python train.py --n_layer=12 --n_head=12 --head_dim=64 --optimizer="soap_variant" --lr=0.00161 --beta2=0.95 --warmup_steps=200 --decay_shape="sqrt" --doc_mask=true --steps=3203
Each number is 128 + 32 x the weight over its row's rms, rounded and kept within 0 to 255. Layers, rows and columns count from 0. The size above them is the row's rms in percent of the matrix's.

# layer 8 MLP up, 6144x1024, rms 0.0619, rows 3040-3052, columns 128-255
size [ 93 107  97 102  99 102  96 104 101  98 101  97  91]
[[125 142 104 165 129  88 142 103 142 160 135 143  96 145 152 126 162 129  77 135 116 116 104 174 135 116 242  67 117 150 117 103  82 109  97 102 147  92 125 141 155 149  63 109 102 129 105  96 128 155 141 108  89 155 133 111 121 185  97 131 142 171  66 102 118  97 135 111 117 148 122  88 119 109 194 109 125 107 105  78 129  61 141  59 168 118 103 127  73 140 120 112 134 160 106 179 112 152 185 117 123 116 165  87  94 129 144 124  71 104 117 167 112 136 171 178 100 135 124 151 137 116 145 182 147  92 140 120]
 [ 55  60 116 119 105 112  45 142 101 128  97 111 157 123 164 152 163 160  82 140 119 138  84 130  83  90  84  91  99 150 116 119 112 135 158  93 143 144 163 121 134 143 128 103 145 186 107 118 151 103 118 107 148 180 114 126 162 143 128  67 121 149 144  98 129 139  69  86 178 142 109 105 162 115 128 141 144  79  52 146 121 158 120  67 161 110 138 120 181 176 114 132  58 107 111 118 170 115 141  73 153 141 109 151  73 140  91 119  79 182 103 141 117 181 104 145 144 125 131  68 104 173 100 174 155 170  85  96]
 [141 129 123  96 154 142 152 119  74 101  88 142 159 166 120  83 130 150 118 119 162 146  64 111 105 164 136 154 144 129  91 173 153 114 185 114  92 110 123 104 124 113  38 122  72 125  81 136  88 131  96  90 150 202 153 126 155 141  96 114  81 122 120 123 117 135 164  91 108 133 142 114 156 133  59 129 100 172 122 165 126 104 119 140  90 103 184 136 158 140 166 121  72 110 123 139 116 127  98 141 126 124 117  80 156 118 157 102 160  83 136 125 108 118 162 154 130 119 144 130 114 100 136 114 138 127 113 161]
 [103  80 173 140 245 197 155 206 149 111 137 137  89  98 141 101  93  72 157 102 150 170  68 113 131 116 121 131 102 156  92 159 183 118 120 126  55 158 150 131 114 110 133 106 148  89 158  80 137 126 161 149 135 122 116 162 188 121  90 143 137 123 199 152  71  94 121 145 155  63 123 139 139 145 124 131 186 100  90 150 155 124 185 156 133 114 153 130 119 132 167 158 171 110 174 116 130  61 155 168  95  86 121 119 116 117 102 164 104 202 139 136 128 138 100 167  79 103 124 130 189 140 147  82  81  98 123  95]
 [163  88  78 117 130 169 130 163 141 106 116 121 137 108 114 130 147 156 138  84 136 136 102  86 160 144 124 136 124 120  76 151 130 124 156 108 109 120 144  84 141 105 102 200  91 131 137 154 158 134 114 134 129 116 110 168 156  84 176 130 133  92  74  98 130 122 119  70 184 116 150 132 116  94 107 159  71 103 167 134 188 118 116 189 141 180 112 162  79 133 127 138 101 125 100 102 102 134 147 145 129 169 165 100 104  96 175 145 111  71 161 153 141 161 186 138 149 113 176 120 165 113 109 148 149  90 134  31]
 [100 116  72 213  84 111 106 135 145  81  90 160 137  91 115 123 117 149  95 105 134 169 125 108  65 118 128 149  67  80 188 154 106 173 136 123 126 159 152  73  76 150 120 106 159 119 129 178  79  83 175 122  90 101 108 143 179 180 109  88 110 164 103 138 132 119 120  69 150 123 118  98 121 140 115 110 102 105 136 121  86 123 169 116  73 105 131 114 168 188 119 139 124  79 122 154 194 118 150 121 102 142 167  69 138 117  94 119 154 106  96 116  83 126 168 100 159 136 116  96 144 127 163 115 150 130 152 158]
 [ 67 152  78 100 120 117 120  96 111 151 152 195 118 163 150 102 170 118 109 203 139 111 158 147 145 146 133 122  81 133 175 120 167 159 133  75 122 147 138 115 105 137 128 141 117 100 140 121 142 127  83  75 160 153 152 126 176 125  45 135 112 108 153 127 153 138 128 142 137  78 154  40 124 121 135 179 146 106  65  98  91 120 152 100 130  87 138 136  84 135 129 183 160 133 151 140 135 122 117 102 162  93  84 100 110 126 174 153 167 133 140  77 105 134  70 156 135  96 107  88 124 120 149 154 185 152 108 141]
 [119 124 176 156 105 153 142 148  94 135 127 146 156 122 138 129 116  95 164 124 143 135 153 152 105 167  96 158 154 153 164 158 170 129 206 130 113  99 149  30 141  66 102 109 122 162  95  92 142 106  87  96 180 122  97 114 156 107 165 113 139 161 137 131  98 108 120 158 139 135  99 122 127 144 162  93  93  85 215 132 177 140  97 101 104  81 133 120 152 129 154 122 158 137 119 124 140 140 153  77 152 157 139 128 173 167 163 169 107 161 109 116 148 170 138 157 189 138 138 177  45 148 170 120 107 140 127 128]
 [118 119 107  84 134  64 105 115  73 111 203 141 145 131 177 149 132 130 154  54  56 120 145  98 134  76 113 144 105  99 110 130 163 137 120 164  87  94 159 109 155 113  93 151 149 149 114 123  75 106 156 119 141 125 116 130 114 149  99 131 121 121 128 128 143 172 169 163 118 147 127 151 139  79  95  92 121 101 141 104 163 132 123  76 120 152 107  96 142 216 126 141 120  99 111  93 130 230  74 103 104 132 139 188 112 122 119 163 118  98  68 161 120 140 143 164 171 156 135 156 152 108 158  62 178 101  96  82]
 [ 71  97  94 110 107 105  72 157 141 134 113 123 168  92  87  62  68  88 144 167  92 131  95  89 218  93 169 139  84 150 126 145 139 113  91 159 181 123  87 112 143 174 147 119 130 172  97 119 140 125 131 193 158 141  60 112 192 204 135 133 130  89 141 160 107 109 126 205 128 163 134  98 133  94  73  94 101 110 137 185 126  80 133 113 116 157 134 158 139 122 137 123 126 149 130 132  90 157 149 101 108 137 156 101 119 149 146 117 107 147 142 210 134 123 125 122 127 115 100 125 175 173 142 134 143 125 160  95]
 [199 167 103 100 144  93  94 145 133 130 152  94 101 154 149 151  68 156 112 115 124 119 112 122 159 163 127 144 120 132  87  96 106  92 101 141 104  83 127  55 161 128 102 182 104 157 117 128 181  59 159 171  92 122 133 153 123 138 149 121 147  89 142  66  91 171 121 120  63 157 169 163  89 157 110 135 164  72 147 150 100 116 153 109 138 122 145 134  67 105 129 126 139 128 108 156 146  99 130  72 133 151 134 143 121  89 143  90 143 181 102 176  97  65  77 116 107 136  77  81 159 133  74 112 148  82 158 108]
 [119  64 123 140 108  57 174  84 141 130 186  87 151 189 100 107  90 193  87 190 145  99 101 104 131  93 130 135 159 102 107 161 153 107 122  73 171  87 106 139 127 126 145  92 169  80 146  60 102 134  80 107 166  65 108 111 129 147 139 145 137 133  72 179 138 156 136 123  62 110 136  84 117  68 135 158 133 140 107 160 111 137 116 101 136 159 135 164 127 115  74 106 102 206 120 139 144 143  98 152 141 129 124 103 179 151  81 118 148 138 140 142 103 151  70 125 133  65 175 166 132 122 160 115 139 114 106 164]
 [ 88 148 153 120 151 139 114 101 124 147 152 108  87 194  77 177  97 209  61  88 147  79 110 164 148 171 117 127 136 124  96 150 130 146 134 151  89 150 178 148  93 144 156 145 101 108 156  89 153 125 134  91 102 170 111 191 163 121 110  38 144 115 133 149  70 115 140 101 191 162 148 133  78 117 148  94 158 142 135 131 164 145  64 155 161 153  94 135  86 110 117 101 103 145 163 171 108 148 120 128 173 109 185 190 115  81 121 181 151  66  65  87 130 149 174 151 144 148 131 145 122  97 127 155 140 153 170 186]]
# layer 8 MLP down (transposed), 6144x1024, rms 0.0618, rows 3040-3051, columns 128-255
size [ 90  95 101 107 103 106 100 102 101 101 103 104]
[[160 129 142 124 107 142 164 124 153 142  98 144 137  86 115  99  81 132  62  92 179 221 151 156 123 119 167 141 104 118 133 172 167 129 170 113 167 164 134 103 141 136 135  77 104 155 145 134  75 151 148 134 152 127 143  93 142 112 101 111 127 126  94 141  99  91 129 106 157  83 133 116 164 154 148 149 140 178 163  80 133 128 106  99  92 130 162 139 130 119  78 134  94 180 160  66 156 107  70  88 128 157 143  98 152 139  94 148 151 133 131 145 126  81 160 191 157 161 152 140  80 136 159 116  93 138 115  96]
 [174 163 113 138 206 113 178 142 132 125  99 127 146 101 169  85 119 154  43 109 133 163  37  91 133 137 128 143 118 122  85 180 117 150 110 168  94 157 103 128 125 120 111  64 143 113 130 152 146 136 109  47 154 171  99 136 119  55 101 100 106  90 173  42 135 173  99 138 121 138 103 100 128 120  78 125 136 132 155 184 166 154 125 142 168 104 111 155 151 151 164 129 121 126  99 120 118 108 149 121  94  97 132  85  75  92 101  80 101  98 135 118 118 125 125 128  90  80 162 121 107 125  91 170  77 125 104 116]
 [149 123 161  86 149 140 126  91 135 123  81 112  64 146 116 121 121  93 107 114 156 115 164 156 105 135 106  92 119 115 130 106 150 106 140 102 126 126 109 116 105 149 159 154 114  49 208 129  99 201 100  97  87 107 114 149 166 126 193 146 117  70  65 153  88  98 118 141  98 137 147 132 139  68 174 141 107 153 126 188 142 109  92 158 114 161  73 141 130 117 171 105 191 127 106  95 154 150 148 113 110 199 125  87 107 109 112 148  85  97 133 102 162 111  82 107 116 112 117 102 100 133 106 121 150 128 198 169]
 [130 122 159 143 160 132 153 158 168 102 150 128 149  67  96 172 102 122 165 138 115 152 119  79 133 150 135 109 126 121  81 150 132 122 142  84  93  95  79 115 160 131  87 142 154  78 130 128 113 110 124 102 127 115 156 142 189 107  97  99 129 158 161 125 122 144 145 104  61 122  65 115 175  76 168  92  90 101 101 179 143 134 135 145 136 125 102 147 164 122 125 151 120  95 122 107 135 110  91 139 131  75 153 138 119 105 174 117  77 132 103 119  87  69 121 153 160 165  58  84 164  94 146 109 138 195 114 129]
 [114 147 117 161  60  84 120 147 138 163 117  97 105 144 127  96 162 161  93 127 119  98 105  91  74 147 106 120 129 125 112 126  80 139 157 168 147  55 105 184  96  77 132 177 121 139 196 167 126 117 147 196 126 136 158 127 151 163 143 169 134 155 120 148 130 109 151 101 106 126 113 118 104 142 134 146 108 169 122  98 122 136 129 160 156 176  84 139  68  78 159  91  71 133 145 139  94 130 146  90  82 153 140 213 126 183  38 113 148 166 171 133 115 135 110 166 166 130 161 132 125 139 117 138 113 153  84  81]
 [ 97  70 146  72  90  93 162 161 156 157 121 120  75 149  81 173 137 150  50 148 149 145 151 132 136 124 148 115 119 169 124 145  97 142  50 136 212 164 147 117 144 181 124 183 141 128 100 147 121 135  45 148  65 140 157 129 121 148 129  69 175 160 100 131 143 160 141 131 125 142 108 181 126  68 151 151  89 123 120 172 168 196  76 104 122 143 109 219 109  93 122 142 118 136 113 176 130 115  87 125 112  99 150 104  68 130 150 114 142 136  99 110 146 163 100 169 151  88 175 106 148 126 137 110  96 175  97 137]
 [119 158 191 153 114 124 103 116 146 137 143 117 124 145 172 156 131 164 134  88 140 139 154 104  92 101 146 199  92 153 134  94  90 121 119 147 203 139  82 143 123 117 114 115 150 121 124 134 135 110 103 100  84 141 122  93 196 117 168  97 194  87 141 159  90 163 177  97 140 149 116 108 112 171 149 150 119 159 121  80 125 189 116  95 126  91 136 130 164 121 166 101 173 149 144 140  87  85 110  99 105 174  75  74 156 138 131  57 162 161 131  98 222 136 146 139 167 172 182 149 114 147  84  99 142 177 181 141]
 [ 87  99 117 148  58 123  99 102 109 148 139 144 159  62  86  27  78 140 112 105 117 168 208 102 142  26 117  81 121  94 141 120 124 173 148 122 126 153 165 128 127 102 133 153 119  99 147 112 129 217 128 101  71 104 131 120  67 125 148 177 127 149  74 171  93 110 109  65 100 108 166 119 109 124 147 113 144 150 168 162 131 156  85 117 108 131 238 117  66 111 197 161 126 160  75 138 107 101 116 137 179 130 144 112 128 166  91 152 109 139 114 140 125 127 186 122 117 121 142 100 199 202 131  94 139 133 120 130]
 [138 116 120 119 107 144 148 157 112 136 116 107  95 183 180 147 162 100 105 129 177  97 103 151 167 116 194 100 125 143 140 115  97 108  55 190 116 156  83 123 118 154  99 137 160 118  88 155  83 138 115 157 141 161  74 111 119 126 173  92 131  88  43 111 106 124 106 166 134 142  81 127 141 149 152  64 164 199 189 119 142  66 148 114  99 137 136 112 144 126 113  99 149  92  41  58 170 165 137 162 134  84 114 141 111  94  73 166 102 211 101 199 127 144  99 150 158  81 159  63  98 182 116 143 119 111 154 116]
 [ 80  78 109 143 109 153 116 129 112 136  52 112  94 103 107 167 107 128 138 129 151 145 144 125 133 174 150 121 186 141 182 107  70  85 131 107 183  82 113 179 157 164 129 191 136 212 155  85  67 155 152 181 164 124 132 106 147 178 121  98 118 135 101 156 140  96 167 134 116  81 111  73 101  85 146 117 133  50  99 164 148 105 146 118 128 133 140 158  85 118 154 125 149 125  89  93 112 161  95 158  94 135  80  75 156 124 149 157  99 139 127 177 159 154 165 140 103 124 148 159 135 148 125 123 109 170 181 181]
 [128  92 117 149 136  68  73 125 139 151  81 182 175 146 135 168  55 145 122  67 178 133 114  96 113 121 113 110 214 128  91  76 177 138 121 119 162 167 107  78 116  95 116 104 127 111 192 156 125  92 159  78  76 134 172 123 118 162 185 190 179  87 134 119 154 127 117  69 140 157  82 151 137  90 223 179 172 157 110 100 127 118 106 146 134 131 108 112  89 140 145 146 119 110 133 121 100 130 132 118 165  92 120 126 139 199 112 143 102 114 151 152 134  87  70 108 137 118  71 121 118 169 132  73 122 127 166 105]
 [130 162 124 135 102  99 120 180 137 131 119 151 158 150 152 138 106 115 149 101 124  75 113 124 126 113 119 113  99 136 156 141 115 103 111 137 108 115 106 114 102 151  58 105 120  79  90 116 149  90 113 166 105  76 128 164  89 116 117 122  76 146 158  60 100 180 118 140 150 121  89 122  66  80 135  84 122 121  75 206 140 102 169 107 103  91 156  75 141  55 144 171 151  63 155 112 150  94 130 102 177 162 123  79 121 141 152 157 128 140  95  78 127 111  88  90 100 119 115 156 119 127 105 106 140 153 118  95]]